{
  "n_layer": 12,
  "d_model": 96,
  "n_head": 2,
  "n_kv_head": 1,
  "head_dim": 32,
  "d_mlp": 256,
  "vocab_size": 2048,
  "activation": "gelu",
  "norm": "layernorm",
  "norm_place": "pre",
  "norm_eps": 1e-06,
  "positions": "rope",
  "rope_base": 58500.0,
  "rope_fraction": 1.0,
  "qk_norm": false,
  "attn_scale": 0.177,
  "bias": "none",
  "tie_embeddings": true,
  "parallel_block": false,
  "init": "normal",
  "init_std_qkv": 0.0868,
  "init_std_o": 0.0,
  "init_std_up": 0.0868,
  "init_std_down": 0.0,
  "optimizer": "soap_variant",
  "lr": 0.00985,
  "beta1": 0.95,
  "beta2": 0.99,
  "weight_decay": 0.08,
  "lr_head": 0.0155,
  "grad_clip": 1.0,
  "warmup_steps": 200,
  "schedule": "wsd",
  "decay_fraction": 0.915,
  "decay_shape": "cos",
  "final_lr_fraction": 0.0,
  "batch_tokens": 32768,
  "seq_len": 256,
  "doc_mask": true,
  "train_tokens": 93030000,
  "steps": 2840,
  "dataset": "wikipedia_en"
}
Each number is 500 + 50 x the weight over the matrix's rms, rounded and kept within 0 to 999. Layers, rows and columns count from 0. Numbers have three digits each.

# q: layer 5 attention query, 64x96, rms 0.161, rows 0-9,32-40, columns 0-95
# k: layer 5 attention key, 32x96, rms 0.185, rows 0-8, columns 0-95
q0:436476418547479480462598514443523382466456467512500578491505489579471554491521433501511506445429512474554480448473547466463547564571546602468532497544447552436588479587500573512428556430497568552508576495522479516511452420484539499519472477559476595516495543473483562477543456442548571444
q32:496521496488509506500508498485495497484492481512502493480505502485517496475510512486472505499504501513505515489497504507487499495484486514486479500494528478493506508495504500505493482464501495503485501484493500498498488495520522517486473506495506486471520501502484508488496492499514501479
k0:484479481505480503460492483486476502499471514515512515473482467538456495518514473503542558482495529489502526473479529486494497443470506473528471516534520464470481484483437507488488514502518509513509508477516502520478505496531506483480489514482487490508492459463499517482482478470513457503
q1:416491489546423575504434530480438444532516544586444468486534630494591513516432472489453498510476449446330461529505410373523495482504497515518585485548472546516542611547507437606418533456508556365481589540489501486477474572494598483486563576424464543523538465540512553454439581427427426518
q33:487496484494473503501518503493480495511517512503493503486489491519507510508506496504484509497509493476506503521507506490499464525501529501472507505504486509494491494462492499484510509509475506494490516522518502513492504478496468493498517514478506477521509497493512479494498478486505508498
k1:552507466507554511522515511494502515519481556530519499498506536544440460519493496520561515487483524523471529472516549505530556526481528503512473530489566504520498499519434538534442545563565542458501481516468490517526515530549470502498517452488473463476517530504464519522501511566490437482
q2:596440481530479455502490491478521479414509512491534489478544536510435519437625576476396501526501534624500415499525418454540442548519463524517464415562460460494432501466512547468481314409612531499457450458460407584556523463613503490473529490648537522549501433527567472561527571505527571484
q34:514493496516525490515511499506516504495492508533508522494496516502490520521518539489507526538518502508492503525506522508520501523486516506503511504505514505505499512510517503505486495508508512545531514505502510529507526508520508507503501497499508531477530491520519496481510511513502519500
k2:484486467499549492505473527532540481489562484515471491535509505498505485485489525487486465509508498484540497471488503538486484501511506501528534485544499524481514488487550454485488463500473477476513490517500544480484495546440518504501517512497519452499475477512499522530459505484493507487
q3:504490392494508448534547551538440486601597514480492487513546559440631556520518496493512527529529566535447500526536482532417574507543480490470582526561499461429490538432413478470541535500413472524509484323436561469503497443506519515435473509562454501550539526542523515433486497512543522574
q35:503510503483485480464447513464486516480497499476491489499485505478492506482513486510517506475474476506508482495534492469504489488512493502475500494522520483505491494528518493472484507462491494512491506500520465522479490482498512490520533494490533560524519483513513476443506523522497507531
k3:537478447499513493515500480503500506507510496532505458514502522503488511510471495488508566523499515528519533489479519470511542507504510508490498516516518514521463505486497514508509515521523547469462484528498526504484504495509501491473484492512479485447500541505439487525498494506484416508
q4:475542511391555563521506512472465479507538555506542478605476548422508428518489507487622487520520474541425472506509473551395442475550507433592541472571446531504520461510473501459515567494502501503532530435469526499462506505479518442582556557552521474566540578495513487430462511590544506482
q36:502504476477485447480480494499533498502480492496504463520449508466474476477513511486505504468461489486476477472462505498498484439510485513503444464497455486510488450459477497481502498462492492426533473479471514506487496492498467473494485488499474488526468462481484495468462504493497454476
k4:574430498475530461525480484454505514516606559512515435524451454518504482513492474489562585493483547503523545536540482469533498536523530499477550525504583534518518505543543497486520510571480517510520460463500528487489489511469519484514514517536459518497550532523414510528487545531476484506
q5:543511496519472578506499531446530524539460505499450580439480518524590546375511529594428525431556537436541472532420522578552575471447477514534431503473490439549511537473513528485523474541549449525506555528478527512452506508434508458458512531477607541497516510443510506596518373472508515499
q37:564505525541495524477504465531465500502510521464484485469540486547512529483552484521500500521506514483515502517490487522508509526480472494510525527503553498519523510542503519493505459531537477589498509492509481535505501497490482509491509482495525513446528490493494513506535495536500549477
k5:439475458528501507502504490496450507514421433503456537482476498498512548507507479497473485496546455468461455486464509499518494481448493471528452456546458458448494503441516525511479513508479497496429505504463446497528485490501445538504486489508532491416392491518534460459528578497486520523
q6:468535461409512531531497499482519490513503496528490477557581487506457497538484555424499477483543566528448529481570530527510509501495490432559486428467432525459529410541501511510503569474399557511495487466451474513534500440483580467537469532540485507514505599519506535449426389500468478481
q38:486497434498510478551536549495544504481474543545535509509525537440563502542507483492505533513512503505490495541530510494477489520514520503482470513512506544484521541507547509504516578514518512487502527532457495478569501482528481505507492550523499489466527482505531509465497512497521442526
k6:498556537486504561469497528538484522499485462422504521486440499442497484508521531484620498504448501488452610535575503497600536491503526497581549457545476490511377419546457532503464504512488524418377522515489465469492487534493546488609484492476537383582479439407605491539465533495545458524
q7:530515528454474558507458533505514484491494489471540432584502463541477519444588535524489490529512535491531537555514450478515545530433489471479455459476520501489521459537524462480533482511512517578435473497518517502480544468491517405469470430546501483539526502507510527545483452447431515470
q39:617621520411626566470443551563426531433486501440479560545470547591562565482696532541575602389477580509486568567476585464437605391394382507499575478533554455574524528528566462500430535471625447491536534518500495517532428448496576523446432410567453534477472520557482657405509587456461437492
k7:394506333540484539529426572567527522534604642503432470511524572629501553542441462584456424410522460514513406589498482472501556590460430514582541393530574425484477519440610442400519485456585513515470602567515607527526546448517467532516514484504470613554315485574463555564373472577555518562
q8:447530527559515545542531492476467428511501490463530511592460506544473529471429534419495516515481522455483526512427457454522521542481506512539489495513489580520513477480461456496469498532499552483496481487493483478520491508377439456479543421482481539488447487486485488548515514504518516502
q40:485728549496501526471553562606517607553558389412488452636416463609460443493421416449443559506431525409491511502363507394650392571571426329642556501497441495477581458588434527490533389321434492472511347494502546550575535371484557452536597460426499556383466488478489514571518469459455571411
k8:403555515536521584535423574472443452484502491473624525430558452430514581505501438457532465513492537461523553517501513507548547558558516422493637511562489506545436489530430579402498432514481461502554396424481488445437609365680477524548513497521458485472507487551516608561503589605499359456
q9:506388512539575481563569610519471523548532428510522552497464462516498501458468493468499484485484512534540491516480550430520529521425502527464491550499462492491509522434480488461439554539510465499540440443528453535488510517444518545509600507503496514462524509508489530439496460515540451544